Each number is 128 + 32 x the weight over its row's rms, rounded and kept within 0 to 255. Layers, rows and columns count from 0. Numbers have three digits each. The size before them is the row's rms in percent of the matrix's.

# down: layer 6 MLP down (transposed), 1024x256, rms 0.0764, rows 225-277, columns 128-255
# up: layer 6 MLP up, 1024x256, rms 0.152, rows 226-277, columns 128-255
down225 103:132113169164113207110114130110138096135151175139140119121069150147111126073157166117092097109130129122090179136169147132053095141080126141160144144108111155159169136100165101057121135048125097098085144130068088118151155127099130141130114153109098117148107162174089140105117146100133111117123173135104135159092082136138130169118133146159155196184179112171170138175092154195173053108166
up226 100:110107114136059101065144175123133097131166123099095128127111124133155124132121184162129104176053167132164132125043150152143098121123065133140163135082109131101108124129084145094098110120159103093138119124139177087111094135113187074132120088169098139148165109088127102146131100151076116126135109118121110059066081114131171111125091134180135154137117144130166117106123110106075162202126
down226 097:153131114154101159148114145108113174100149120163099146107098094114111126159093126226102137206100132127118137203079159125147097170170108143136129129164127200107158099125097169136126077170161123101093105108108135142186198196170174172110154124091099090057129160166142111105169130153126121126142114151128093147121171120060136137080182084149165176110151117130141116105146127130129122200086
up227 092:149168106193161177090099154104131175124104208129115159179112098095130136090137145132120094125153113084054123125159129121141094166178110056141126148107115138163115147144122132158111115080114140061116102038134077120108107117148126172170134173147123041094181079138141157120126168120043157142153083072122050089142160105088094138118057079139185095116169112139178163157104134143121094100089
down227 092:141145084136079124119132131149175100114201146219158093164164128130130104142080146080171166146107148150099111126069210148106103122122096143191124110182150140043133129132116150092147156132118105153100160127098137138147181100146154113185137133112101094132177137134143122145098093129190168121169124146129135116116114113158148127067185094171142137107093116123108129191143196133149119199131
up228 109:168176124123152114139119119140104149160121120092131171092144127082117160145203124114121130108223130145096180175162173093139101149106111104139137167140099165093119168098127150140109150190129091227097107087123123165167078138123119139128098085148142102132209110094159165181131094077137144075113125140097091046145137108096113178111087056166128110130142124120153139151140152123101125068120
down228 103:124145134158126110115118115136129111131133136149100173156089114136090147181078167113114108077163133176131144165125083122096111130117113123127156110124106169030086127104115144120124194151150071128133121061144140131084144161095079093123147144055151153138147099082165179098120099152148106152200148119121141185114166168148098119116107122137120164112119133118125147112094130125130138153070
up229 104:166148109103087096170172158150103146149145155171084142139080204142164154152138148138109205175161104159076164134168121117099093144054128129155109159112184094080161118142102102072138119078107105150135090148072104119171140106110118156120110107094173150126158110172104116129092152148070181084099141118065046119167150175102138074166109112188140115106144143185111177123162142139162164087156
down229 096:046096148108115145144130091066100148129109150164134118115169112159100140136118175112190132098043087091086043148100151129139130128156171169095174106143105113170105052125143130161112117144119163144139114105180132145085138164139148144095147130112082139150139160110125092059165116117193109109121118150138150110116153137178125167115139142111149154140085120073183073106078103114084109134136
up230 105:107163150106098139161167114104103144119201126123158185069092075105092130174109084151161099086088161119141102176177138157115131149094130105126147106152197099124135160150158124178121130108093110102174157083116147121091149140128147110242116141158149147129083124117180104121145100082084062116187134143190187123109113142134152147085149161157133156081104093053164144156100149072162153167111
down230 106:115161121138097181104149135121118157115143120169081118148097049146121109101144170070157092123128131167125091139180141104187172095161130122124147144177115135114100114130143122154127118103111144083161098066102147090129117126135146148155148187148142173107124130130130109082110114127117187125125132149075126136115169130111126160178120134131111149123095094124193168149148175113107130154131
up231 096:089124165108101092201145122111128163125156133133146112159122114087165148128142120081078160138157099110074088104136134156171118122163145065090134107189095079170176168132138093102145189113144159141141086074111190083105112147141125171147157130149133135100130051192172114129152132096134117118162161081118132169155125094115176141068065143165108133118107146145074162162198166203167093172176
down231 118:160193169184103124156144179148122112148108108128104142151101159127122173106130152132084150120162128150115117090145124099122086101095063136127091140161137095122144157152131077144102120104117096085099161167123097105107215056104118097128155092138118126147134123160146089171181185125122145122098094208126156160079108110050096121137128095078225140120148109090156067129101122230083127104117
up232 098:089082080207183153168116088120119136129037111098117079109116125120141167080127092120200085093152118128149121165099180080091107126164091138155159160164127112104177119148117102122122144177112074148190139142092117109158122119076077084116073126124107113096182128163170090164115144185163129109106184099134164106117122096108086126161093148162118108172118159094183094152109124167165090108162
down232 096:142126086108125148129171165102176125104175144139206149109151130120119067119153116132157184173128120160130076089157074113158096123102140094057154091096157136121082120127125100134141147106076181137105138081156147125148141187173205115123136143075131166136129160122103111121113098139075155158123114151116130075173122096117087085099098073130153108119171110115161053110149161101097080171141
up233 091:088113099168068124116158148066101180097159108092135111144133066147143121131152186139136113101122115079048123131090151146165119117139126164155142052140134100142098138150086118119124127118167116136156167129105086139151086142174163138119235109096155146084134138114073124139128110063170126137144129132180122122182174139159147102096100069184169196117088082121121145141101189136091121168188
down233 094:105128119151076134157100106162154110153146131108111110111175171149076125096110102158124124135115137114149165116115104130156124086069152108052107108112092161109138127172150133134061136140089102097109141106167099132128143106159147194152202133216088103115127101140128182105063127099144121100110138104128110151154085099149124190203103143120147154085118085130058067124093166142141132113097
up234 104:188165132154122078100176147134093114160165107104123154093109186114201154095142103179139133175121146089093128139095109138081127147092137148139149160142160148090099089103062155115182120128075026122113155134184157124186093114139161121123167103185068160110135103142060103064145162124127129150160153154077135133031108102111121118115118147128144138122146154146126118174103168170099101191142
down234 105:151153138177093098112139139121081134096158097198113203113054072133134112150109109137152064087141171166132106127094148138142113142145165182136180163067068129154169126155080101106147076132053149073117101155105107090102077107182042145111115118185096100190100137109093145133112167046073111130132124180048142113121141130154108128126139139047150122120134146131116130120115158112138122128092
up235 107:117174096118110135188150131121146109155094080132155123146170105115130080094158180092130093102103103195165142116096095112127121137105088155133064157085159108128117163114145098157112064152102115149121145122092112148159114104207143137073127185149125181136148095104170139169097143142115151144099143073092170096116121134150113137108163103163140123134113114166150084129180202137146105161159
down235 104:069143100118136176134133119108056175086150154107102103128125111106107100146161135117129158144016076177154128185174153111157150033154152143080208150074149125164098111210171141162140152118176177135118106147171157048153128109124090128065135120079116170133159143141116111095115127121147115130135115121110092139155136095167162122081164125118146125121142108124144097162086167136127130106104
up236 097:106168188107162130076180146142081073141201092052174122109131125110143153081152182138118122128167094146130209149108094085123106159094133149145096105174110131149119150105186094146123172129099148146115165192091131080129097119030134107142124140107151108129143173127121148169106102152154169122197162150056129158108110127091157122143084099154143151165091174150117131165117138169094134124123
down236 097:079106165137129189113117108106184180155125096138165226127169116141130130143118149071100159161183150109088120097173117107071180109170134128088086082181109079089111117165175106169135126210146100172142166131116101133121163129122123159127074096119147081100145129160074122170113122128149107098148074120175135135151146162166184082140116095137107067096070126106114123193092153105125108108176
up237 104:155144174144170130125116144159105148120151094098127150084126122194159085135168116120078145107128104127080131127147135102152106112095119094139162104176159120112066138131156209186120163151133120094160090147159105153093061220126132129143130099131171120130098153122113148100137132063135092126116169158093108187092105066099092135131147088129145182134153078131096150120057156111125089116068
down237 100:136148119188152147150128114093177102143150107089134136135184154114149172157110067169178181096076173152094103159145144177131096178114145193118131101177157123159130164148125095137091154140149150157144057137148129079135138171094144037118117090081091137185147113110105161151134154078153148158183123128167149147152094162147114075175118041213134120186134164105088093123115147121147099174124
up238 095:134159104163171200109111097186090130121154160145063123146108110140112138121114074077099183173160102129153127128111138104121128122142125129051101151145171159128082114091145172075113180118146162102132057114142104142046163146159124058120129076144132152095110151135123153188181086129140131178139135127121134166140111063134115101114138141146091222162145099144064082079153125181144118141116
down238 093:164133140070137170132127093129109110112092110137209096085091140162102140130120098124088000166119113151110140101113142137135098143186128111153111099144112146083138070099155110127101155215140099052105157131144157127125119107134076116106168080116132120063124099155137178176084114068138098110086086146162189110132124105138090144102157152149107112107135141125131148086122112122085081109128
up239 090:109130134155115120131098152095120141074124064131079061132148116031121167119207087093135102105130076151129132131092120136140166115089128148194100088083126163144145128127154196170114143179109120143170091139140162123163153096153146110158083152153156184136138125118091111136126106095202170115127152133145132113157136146133134123179121177126114158118097113180128162119129113110060138101180
down239 092:158110086134093141130092128121157142165096107127156101147128150112088121146087083171135094055152198101095138157169110164143083115133108091133133132152132093165074168116116141094166151131090145135092135131075136110161121156214181094102117088137113110108164084087088087141146103093050117123123079083125160153148078115148140161144113127159075074218130221122093163152083116168110132117182
up240 096:127159142136176165119131130163168129111222142126149142134103158186140114112139120205144164060129174123134131125174120157113117124128209117187129146096138185168140108135153155122180102167197165114129143196090107085149125126061118091160119162089143123193182123127153149120204127157149132086143054110108122097103127118107187053154097046130141112137147142157175133144170095155074130170097
down240 098:096134091124129127128167132122156104118192111093153155151103134151104118179096162154164114107144206107112144092127116129152128048084197080189065020099065139158118160087121112089165105148148094140170118117136140159164175118118080163172172100102126133132164146149150101141166128106109103146112134172114144103134199208190091122169159131146106071163108105149176135148100110138172127110121
up241 109:134130162154126126114116145110106199134124096120085146139164125083134158146100081146135176111123189138070129131170167126147087159164131147118129147096185120193148123146070139090102181092132118163093137081166121145122115166123102125130132167122141080194135137125092126136142091079064142131098051122140101191157128106140164050140106102184131174117188117121156114123096151122115153121131
down241 097:158160120080190134102113153140150113158073079125135126119198138152122155171088118077065118106113125109081150178091100119069093125113107126136098096101122149194141129146070148124129130115112140084128182119153077115172094100135112152157088133092137157152130107130128166115144114100101142140100123113165123143071135113074080112110151132126089137192124116173134068082151047119077095105077
up242 107:135198150091097167169111162115165120152090099141136138120112148101112195127144152142120112129122132073144149175179156102137058082132149055162153135110116129150135177126080112093132036119124096142094101138145143139212122157113088108158093090181158145173113095088098102118131092085128076139170181169117108132104088104194108138101129198114113073113140143158110065171079212094151099103104
down242 110:121141142168113118202121110098085193088103130126097116105142158130158139142119116088123124123107097137057153151172144134212119149194149150116127124098127140109160179119134145183110137109123082132141140162179135104088099166094179124133088169098107105073179168035200094117148149099148156162126097105099158149072135134145080119105218132183152160130132156107109146128150119141185175140115
up243 099:138177066109141104097098071129095148093119133122094090134137067087132156102209138206091144122226109111085157177127199077180156139097097111096122147136168132141134113130086168115161205086135095129137145154086097120175099141128134124109090126110142072122138133145138076174122108170149113153069147089108125113114121105113109109124075129128151137150148103184126158111109086105127106133150
down243 103:130086163177114166097171066102092185124122121127123128141168068101080061144163101085087135127106174100129090091125081102108110122178144117121113085093116147102108124143069069183088068113175128218076131157119129159101181127122131152117133142116175134097141111101131128071140152129155162101201114201129134144146108117124165158146082113116173119115061160098156112130167089141186090104213
up244 108:121127135116142123181063161133185100091145104109185103171155158176120098132077138043203135114119110174171160150127123095113105142136104176133143111125099108123066121202104158129097117142167098182147134149073138109114115191089127151140060093166081145191137161126088106097087141156207065199119142077178118146155162147125163104155148168157126135118161160140179159151127138129103120094080
down244 100:122105125122126131110154119135147155173138157088147149123132126140170120126105151124097086083195141149131099059129198091150103046155167178152145114198160101146137105170074091120170141143101140077114175153182128142159182108105087150162130175163098161154118123067120166105171159165092130178127135139098111139111086133154108135094167140104065082121117153116135162139107139143137135063134
up245 101:135185169094044111128155113145162151139131189147133084137139082107117149123196156081154106164170150112177149176160114113122137143125056098165192102174086121192138092062087164152187182125126118097119099131128142067135120092143161165120102126080135072118098113167143116098114095159100125081122061123101102133148147158098111116130161125094077187146126120114106155176147068197138123165100
down245 099:111164102108130109165082104168123156120076092140099145153135084156131138123136108119124154073141123102089141086125107154025094067110102128132088142144072096165182132153152097197148138197095131143092117170137097109092126129146126178083113159165134120161105133057144126161129150140116101147125073117184133194124124088118162115080137161107097119145121109114148052113072117132125161060142
up246 105:135178118105117170125150115097122147123144128142125106136149124143121137075162157096159088133112163131147117172119153075181089148106107102159108122147150159152126123093161095131113136128109131145095088157097152075199121146124133150126142127138186150135160142124054132121163125137110174100178118100180121089118177136126144123141127110090061103105133038155122120097131145088108088195161
down246 098:110099088131129140137131099084089115107101058148095161089078159128148139139137114148114126171108104147096078131101129171129171081153120141171100175123107132065182101169064100073128147158124088134099198134165108169112149178139138088168088162147143194085118101145131144121125094121106163099113172169088158188171142062085109168116122116113157182165168166162149133111138176107129116113158
up247 106:088075120145064152082126089145148122110163063134157143136111169101114163078137176163131163084123168101062122145092128165090084175134128113199106124130127147167110083135107112174163138112127075136092097084089172148093147090118161115094102154061098087182117085161119096105122155112170162144099089106122116133093081153117089065154172151173129191132149069114104128120131108152156162125093
down247 101:136139078138171167154079114105069111181136095189098079146138086114147090157104129070159124107154174153115115165145195132130152142096121122100098104124126051117144093144160210119127141149169153119165125185102110129159170100175175098150117113077146098155125139047102133121136101136078114149219156151156111090091144105116100169101107132161076075089171122135064122146142144150121108105115
up248 094:079143129104169145139110194087173182189114100122140128066096104159101140117090155149110143124102117060094149123141139086113151136205078145197112130138132135196146176150194113128129118149116094189130154148155082104151143203135129167110162095137121129169172133089079137155132131165170123048135086111133122112126199130178068126105129116128114149115117074106161160139112064158113098137131
down248 094:128065135119124154136107191097138120175137092105046124116128168188122078076147094152109144143144136158162149146145083099135134133113104119123123090069112121132164112162113139132100105151051132138160129120130195097156103110153128107166189143148135114093141177161133118130168131143102124140165159147136141120109146108119092110154091122142141105156118154092116106131155108132183160182154
up249 100:147154142135152120060168108131087166131127128146098135135102096102153148203139147160110155122124104156133094137125096130078101158143140118191099124122077082119152107136182050179170125112083114139085158168206110162158116169118107157181146160179136161147190066185184114150149159139135099144132124122104137189118097094152154158069160104175114129198109140092160097100091147153116115086133
down249 096:162128089122053132099136118126121147152175164160094157152121081083126106161140095156098077122145154127172136129118079120154146209161096128127126113124123191162147121154144097116150128124160172126125155163107152134120162152111095148206180167078149131157077163075094148137109164067097092139068080152080129143141106096144136164122084110089190106106084107159134139118124148146119159125100
up250 085:100127104124193124149128166140118140096053152145159058106119137177147156068181133165145229090079140110158106161121166156050127147133139109137144135151086122069120137120159145107147129098172072182045094176128103072185126083176084099124171150094148097138085116174180043113120131098081153123125131108125104188114123138124172131118127082113149168120195115147122139149103068144114106131142
down250 094:194060074181116120129076131128169082131113132103166086166129126167156156049121095146165168151147155166157104129163097096082200121115119137166201115144100170109117143112131096116126105084206152101133130104113189130179133069116111047138143164122128165083162136168184157132150107148174133146122124172081122119110175068148117157149131201108138123065175114192088099111134160149147112076110
up251 097:055087076130149138118162084155115147124106196082166160162202087112119143101116137159177109149122143112159204174176103149178093158145173165089157127185141125172143197088107144094128182110145108170128159130170111127144063111126097117152210165114135130056155115136118137171123173141137152136056139101160092133115124149168121156155170146127174131157113149145155094177159074136183104109089
down251 094:184131111130152145125089072130122083136190144161130093113119126125138115150156145116054170139137090095063120154088159098115181152066097112129092114121131158164096123195223096103145102069159108154221151150149163086088147131054096167103112121158072175110160138087143168127147134184053162069150094137157172136128170101141146121130135113085103098097152150073115161111157163129129089126135
up252 096:101169153122140079092110088157137116113177169153159144152082153113116161139126080106167130111160144110127068129176091077176162146161130116089143165123170130159070143111108138123048105100135177100122148143156104110173123144085122067098164138110126134100163176157143168106216126110160132148133109091145128119154111142109149155093210153115136124164145132116187136211118101137168081105139
down252 092:171093114092112141110087162142191120126089143087044119201130126103076145150124111095133200155103082074152120110080122151102120163132147143164167113162128129134112128167110073151117137130157146126107157140153099127076148152146132122088137131146090143107141132154132153156065144086116126105185156157127093121069162104174131196143120051119139134140128122173103129149103178096109125125122
up253 099:082129110097090166130077074137080130098135169120126120075131160097068070193156180185091157095143105128105090098159122091151123104182100063137152108088151142131141141087133109126141099146054105115140199144081119113093140080103142156108129145186139138103100090178143113160054134047046142115145087108136148134075120108123084140188164136190076151135085144123171116106120135135171148103108
down253 098:127164131095107087084185143135149121123198095176064131127088109169139110099088100099177061141092102125064132126086085127140138122119187141050077127124154119144145153143138188139044170165121098179070118124093129146116110095087088155128167073091144092089080154182119096177119130160139135161162116130148103131117132125108110151140132124126144168157141127137162162130124155141151110089108
up254 106:111149058125128161153163164123091106102062156193093108137174150124081152105098127166133154106144140113127129132167116089162077130170098156070177158130156122110138107069119084146152114077136127156150228123114097082151122128064134105089119184160152147117106166119101126090118085130146163062153098147154067175088138108079107089119184140112157125179128132109109166142100110129082149076136
down254 104:107085164098195127103059156160102106144090103124162072130076128102148121125097084115124153169141157135133123124122151100146143182086095065141087124101161137147131140107079114119107170120122122076137149151126121158155089056083110100123137171151176135170134125134091162095156194054072069144130132077135130098094064171097186124088153128116161084106052097125183118099087138127137168131160
up255 101:127112105131116151106130096197167116094102120141139129106174138109146063155103099117107190122151224090108092116096128118128103127119098139117104115098137128191085186079165172090171148118139106158128101110107096126070136191065180144111134100148199122166115108064130091091199192121154127118148181096144149179137090124108142175145139066133137109111137094151091132136130071166095149120115
down255 103:146166169115051130198156124112154140166143121147139149141135116105142130143161100107166092105129135218166100147105094126178128149130130170110103150168104172134102085129135107134104097124126144078149147126126152106129155103129149091133117125158125134095117075154133131124138177170138150113082127168123109118185100101131098113150149144137141152137122196069056170131127171154169175214125
up256 108:098102120151084116072089093143104131073078150174114176108083129126096178084183144163137146076112150151094125095156151126132097108109171134112098149089186132115102117114128114156120119115111070126140119163125146140151078102097126117156081092172076149166146061088122090155140117105099154099099078140171166133143115206087167118050173133137134165111153119130112141177168166106123065123178
down256 102:164174140133086087101115100188120112128134147162094164155118156131109124059046098122141145137101100101109152122120106042120129067136140114128166135094123145134159126142155184135164118134120097130169155081139162065112166147128122183091219112091106089121113115184107166132188108157155094150093153094167113136170093075128082118151127108148130132147144115071139109043170088127125153127111
up257 110:147112084146074128155158164168047149136136142149094081129095152171095149161133105143142137160128132164064102134056073083079086141158101100165139131144110138155149109141100106120098126118093135096154103155166145093172089144135085158076145124128103155144168101130149095144087107164158160087122110126116126166114133123116151069153141119151124139178138211152114078138169107080212142122091
down257 106:181145150154123150118136119113116188090084143107070175136120160131181117104121160167101088120109056135173088153097116156146119197142125131166107130134087131111169076065118140171190101110166165171150135129159152101149058179127114090119125044188118139090146109135108122111127112093089126164138114047101140126159120103139143135101104109133077121092087145095167123132087164080160153169114
up258 105:148128119052102101137131139145094122105099106096128125141057099159121068182050156125157115127126066138110099094134111087175123191158148139159138138147152157087114109138156151062119133148128085120126216144132173168130135136106072143161139144139140159103154069162071134156104148146182115104185104066156088131106121145115128091104113129091152085114121088177149104092123111096092129184115
down258 102:164112144181130140124106131128133109152113152145114142131218124142119052134091093127165119116171160115114196150149079111147152137082115115154162115126119167142143042196147105136135177137161126107067114167116098095102124050087123122131091123142084132110159112162129162163095145105165122116153140117149102115125171179119129139127106100148159148121148120176078115093118155097150093118083
up259 096:162118131054069071172215095136179113131158119100167121065160112162181134114117132140147110136156152169137104100099146173150129160148131099139139127105104076111108093143101158098171162119108120148171107110086146137124112146175096180122107128159167159159140099130190166162133153156132101104130242083097174111048163097095109152121157156071123092175142125207119115120180133149164144121140
down259 099:130102086148090116129127121084108125133163141131149123068128100130137120133130144122140098145133182072131106122138176146084184148166157103185073142155165187115126116179123172138076109183124141088086149124159069105157186075167119178099057073128168130128147169083097122125167128105119196119145103125098068096103188138094123126090096076137169172112136133062114161135099203129136092083062
up260 104:115168158135155120179043147101117157103126080166081122128145166092092133081140112084135173127189132134145143120150125132074154147137193161137119157063143127128122138095091111097144134118117040087141102152155051129110183108177134140134112163131228106165157150089155166095125128064116155163124142115151110163125124137192174118139170176147154132195139148139130119098119134084102119164132
down260 110:142146142204142143139113150124148108192115116129112119191105147157161176131078144094117159128143210122200162132132104103130176094115081105132127144088084127127090067065128129160097119150099079167140145097163129174133096055094134160114098167172058125077116080152104144149169143112130108150211154107142094109118147062055183153226103117137133127111103067129076146155122155173167174154140
up261 098:141135134116103133140206182126182119200120111148202163165148161167137140119131119088154058123112121165177166144112129100135120143132080127084113113126072166120140089068115140122146140140141137150137149118121119150162093112139094084201077075146126157133115120113161116082187122214152180178096175147089153127128136157195091146092110133114158126156068097147062169151119136127132100115098
down261 096:114089088113116153121118193137110170112110182121082058149174169057175142110140122124148177146133082139107124110160148183106133151126094149122138158123166107123155219136136164139113029142124114186110139095103163116206160128150110159132075189141112143126101077141145142136108116156118127086154177139171135128086148163119064134104107138117122109139155032130126095091138150089125138087141
up262 108:136161147137116118144109122185121155153105182097111084159135097110086107132126094192101166155067108168172097074159175135133111096164127096082110148185098153165100118134130141122167109160139168124152101157187103165132053081169108100143124125137121148147140122152104153116198191124144102105229164142097135165089111112129142126128126090068152102141085110099161135072131141121124140163163
down262 103:097127122143135084054165148100173150082201122151112120090146173127122102143099152149153089100175131145125162132193161153179120106079081160127131109092137082145150080186073132160134173159108103131102115129070143099099161121129107143144134121153126098146032168150117149123126140155112149126088079103120152109224106205087152108151146103114120196161118164094120164072214132105144107147158
up263 095:091167163121124123124113154136102135096106118134166143170194212132158183131086148125118115162129152122132122105116088099174193144131151134119125135123112179125090149140082121139142156151123097105184119135147136084109041119167167105128160135140159132064092100140151141173078135105104145127135086155114146164145141160128109103085152104082202120147178144096114137135110209106162107122149
down263 096:137151120158115123129096088179068159116180132128112109179112187128139076061122100123146119114139122099127104098083191091097131097132196137101119092174151107198172151098112153106112081140111116111119110143119062121084150093186130108219090189109123084167170100072107136096106139140135139142140089155133140141150128110127149161125151124131118118199111081185122118105176148158136171144136
up264 096:105122101110142090092073161119144123117085113129176097167080105110168131091164212049134090106109142147136105089137109100172068132183137164130067129138145143152064102102146106123073162103106099177127125108111145155098070161098134162141139137090123151144199210124158097125061124134123136123138141127206124097182123127089099092136100122122109179103139116128119121164089101160157140119137
down264 100:151115155114129141124145127125153115073161114138078120119129196061187077148124125183164128149146104174147103144110139109117207142108105085146132176135131038119220112125137128114143105111092190121123066150143085085117102180158095153166122093142094117123143135094110133103162154150119173099119091108131102168159105139125150122184173109147106133197124103153081152093122149134119039077096
up265 102:140102124174193143145132168125067074133091081109123138058136089089105078105125090106088095137065124122110078102091087189121126099151128112120154132191138184105144122111049096134174147133132135114109150115080165114068133090122186079129145085195146161185144141109086182144121133186142168078130117121109171108080167154111138142131086137140138124142103126132177157103101142124200129164146
down265 099:104143148153173110131095091148171137096143134068148097069112098047100091096157154131104155109102100140146140123169096082115166161109114195138124145128072088132105138139098121150100114044117128197117097056106144142121172113173176098122143111114172132151122143146156131122115142136118136121091158168130125110093117159109159151036165091201164194160183122124118106066126158097105119104132
up266 100:148132129137110121131154115138115173139077123117114159156096140102097129137097085083205131062156153070071127116109160123134138085158104191096173070109089156133120130123123082200153162085148077106199138104094142154143124188088194176137094132156147158223143062122112093154148119176083117065084127113094115147099130090132100123186167081058165152127076101097141142123138173173188113109135
down266 097:080126146173147063167158111120147135111130114096100122111186114145121139147091162137121154181120133179126086092135056137152200135173207109139140112119118103138103163135103108070128080122118094163158092147140130175097146165128119161130065140102174088161158114142106105155168109137154146100132122127181096106139110195092161127183124165095145154133116140183039178150088102148121151152115
up267 099:170160165087123133161107144137118188077141154151126128076133123109138154103146173129127100124131066098102098125106130123137123130126119166090130124151203130123139111087152124171137120107187069105151183133204155125164128092160097108060067147150121090102104155096160138142157091141160172117122073115114187129155086103155094129117134141147141127150151146145122065182087080108142105152155
down267 124:153162108122127106129119120071115133125159140159094098105132207115167100116154170181113120144145098136097205070163106151109129138132138133116095103141112159109128130117096072156194171082138047098137137172151143110144156103137108067128147096144136119108113203106128104042177159160073105099174136116131140132148110115106118132091159144132151109102076138127174128195104119107146112127132
up268 106:137123122099160152117159085133179145107145201115169136125128072131135226156130142219111100071153128104122089126122054102100115169152083151133175105120123103143068095074082104108109126135128197148115174148126112049069102134159151100143116165143138130122144103133067164168086101141112118140121181134128123165110148132162135171155067140168135153156157132159173134095141141131075077172110
down268 108:106064106142129181160165145132172156125085168075123157137151185147170128107074104129144140109125198177154078071109140116124155164172080147129106170136150159154168134147154116126178148069152139091227141095119109158121117081094218076154119095161105167100109090099111076153159178125121121150132193144162043096085095167132150166099142145105110106142119100098137094157145115148125149074163
up269 102:158147110149100129184159085126102100132100100114106088133102097095167149145133162137146140146104105122168104112103125111159113085165156098133154128102130054122095124099120107134122094156177090147137128106176118137160080138127155181146137120180137093115148121113060173155130139123216113116139197123101148133164121101133135154145140082133115079130131138154080119113152126081139089115108
down269 094:168106162090145097108147107164139157073075144101100137175107144120168201134142115151132139117132089194133174136142165136089140115097173095100138137082155132154114104130134092065165120098109090096179148147115116177093143104099145162139171109101103099162105114162124071130097105118126142135112153150132128147117170173100163144144093134165151178138097170088186115154144143124119061121096
up270 104:183122141105021188173197014133117160120143060118144121207134154160161179117151172116109107104137157115124105171085114091102123140095161176145117139112127062205133115139132093165139123146138141157155174142110116114105155125069151154151091123136074091154137117152086093100093127134086082082105119109156117137144149099143177099175111092096132146082149128104154126151119160143121117154102
down270 101:109113122147142105168080118124120074128130147104107150153112146147100088101094133088147108081107214100081108155113152164142119127111049110156157136095091138125159093101143154044108109142106152179065142151142081095130168194100101097129122116179179158134062089060183135156155139183105112165118145108097144099132115107148134108154177122147104135126114156134129144153097176134133040102161
up271 100:082113140141148137178160132140133115127144136098140117114119115148128132148100151169172051121126062078113124130095156184097109117152094098090162126118153115126084135126095082134023085114119093116186109144188173145158133206185145134073148100127125144128099142120106115131107072164108139137161187112137106123133167118086118061160072088084174134193167139127134162103167089161133158091140
down271 099:152147143121129149157089151066127060170092156141139136148149151193077132151097093118132105134106109058117199106193142109107131148138111188172107117121099129142164190060100069117087066154134160142152081153133140137060089106147096177152124111170185127147080129113141092165069175131067149130117138128124080100151116132132132168141135151141073108152094109142219157150150105177152144141123
up272 095:146191116122154090142125119146154192082175077114138138115183123148139134136147127126149118140099128174124125136110160123136134104100088134103140167137135147148138130147202112054149072097085145106135115167156100139116134125157117132158145121188163139116139198144110135134110097152102137075152116154101111237169131096097176132098150149119180162119151140177135168166116107128171128083137
down272 099:099129102180093168080137154122084112153177118124159108100120173104106155105101193065131091057201176127095143131116151145160133119068162101186128126088129065160160146167129148142135140143180077186184140121067190116121158117114159158120142153069124079132084090132123101110102111138107109149127159149129117100110088178148112101148134179146116122088111115114097104158182176146119144154125
up273 099:090124127095087116154112124131098181174064120137113082141171074130102130108155152096107143090126164091107088126158097135115144111139094074061134191142151103105122188191113085194118159109188209129132132100077140146118123146148134056181161052142144143129127118094119072145112104061179103120147164138156083130145185103137119115126096185118129103124124180171101104139121062095162148103124
down273 098:130113129173114124090156119113166200173123052115132134102095098137214073128143146102140115071106087131127111099098149160157182130170155058094080104183096164103111103186146133081105093170115098128150158120119129093137136088163120154134113125094077132109128145143130161107172161056140121195138123192074131131153121117156147095149100175125111140108130168147151193132123201126089148130117
up274 102:170182095118174156105137129143126168052079111137127128142175162109149138121152069161139153127185125150112170157113116168125173141131167162101089148116094089095185104127101143123176063152097149112170123130134046058150146115145097149113107124127126138070154177112154146128144072148165133158098134125094149183163162176137145156125108084182105085130134091128112147061149178145075123159164
down274 098:140130091112118070111116104089066086130101130058164105128149090164167139135104101134116097105151112123121136170081162118163134106126152141157168089133121143112198124073142142083115106140167127137142085107083147128131129114133144079095111136149172148134186126148120099140119115075112197097104128155158118125169159036165110160085255071141100127144147127113132111152122124125135107133087
up275 099:081161157142152136137141146179092125101173138112212144103100133100099116161161134118226148093153132183099050145128117069169166123130173097145159139171123063106152125128191123060128126099155109163122137117110126164160121096126145159121140095127173092108150089178107107101126138112099161155135149130141102086073175090078073123090067104171123072127156168117105176096112102128069088168200
down275 094:182087116130134238061095096160183093162101132074135133151128152092126163153146112143086136188169102120119142113072111135122064118149095120131103125141096112164118136178113088166140147121131099183135089085126174198118144120186155189124116148164146115116104145118147159135145098143097128170111113091158114118093103166152155108116157087102128069114096135144122102144133088162058147117065
up276 096:080169147118115057130165084128052153123149173117182127171041129089138055169081144131189086161149117063110087114134152159178128137100110174146111123141103136117150110113125085146123160164093168116159135160079154155066107118117102134102082069144127103183137172083142170170112148119151147111120133103128089196101127120114145143151115095121155126160190122111155118146156069161079175122184
down276 097:103082134105138147107147140175084133120132153119154147126115143130099120173124127129138137116178110120085104151132141104165146138141155165131095119118123132035122106135136080163139136152197140173115189051069059127099143101146143122098132084062145140153108122176146138146133175145146072176127089063137141091127138109139132126093118144157187125144062162103160096204149155116143135088179
up277 092:175143113127054125137111122140159086100122178165079154167104085171072155119157099108202115109096118115092131123111095119152169129182080130169120140126103116131106148141143127118125147113131051091131159042114132141172138070131117095153143163168139171148138181141168164138059107109190110131073122099207130062065117128164094105161178161119092118164155080112144135136145100129095098111084
down277 094:127151176100126145074138107136149114090104092098154102117132128079100105097198210136157138160107077133168153130106096181080099102118187114119139122101167185095174188106141195122043155086117178149088182112159136144108109092133147118159114151093106130100126164170123145142206144112090123143094153112133102126128089113139148110160077110063121109118106171083118161137104199193120093144153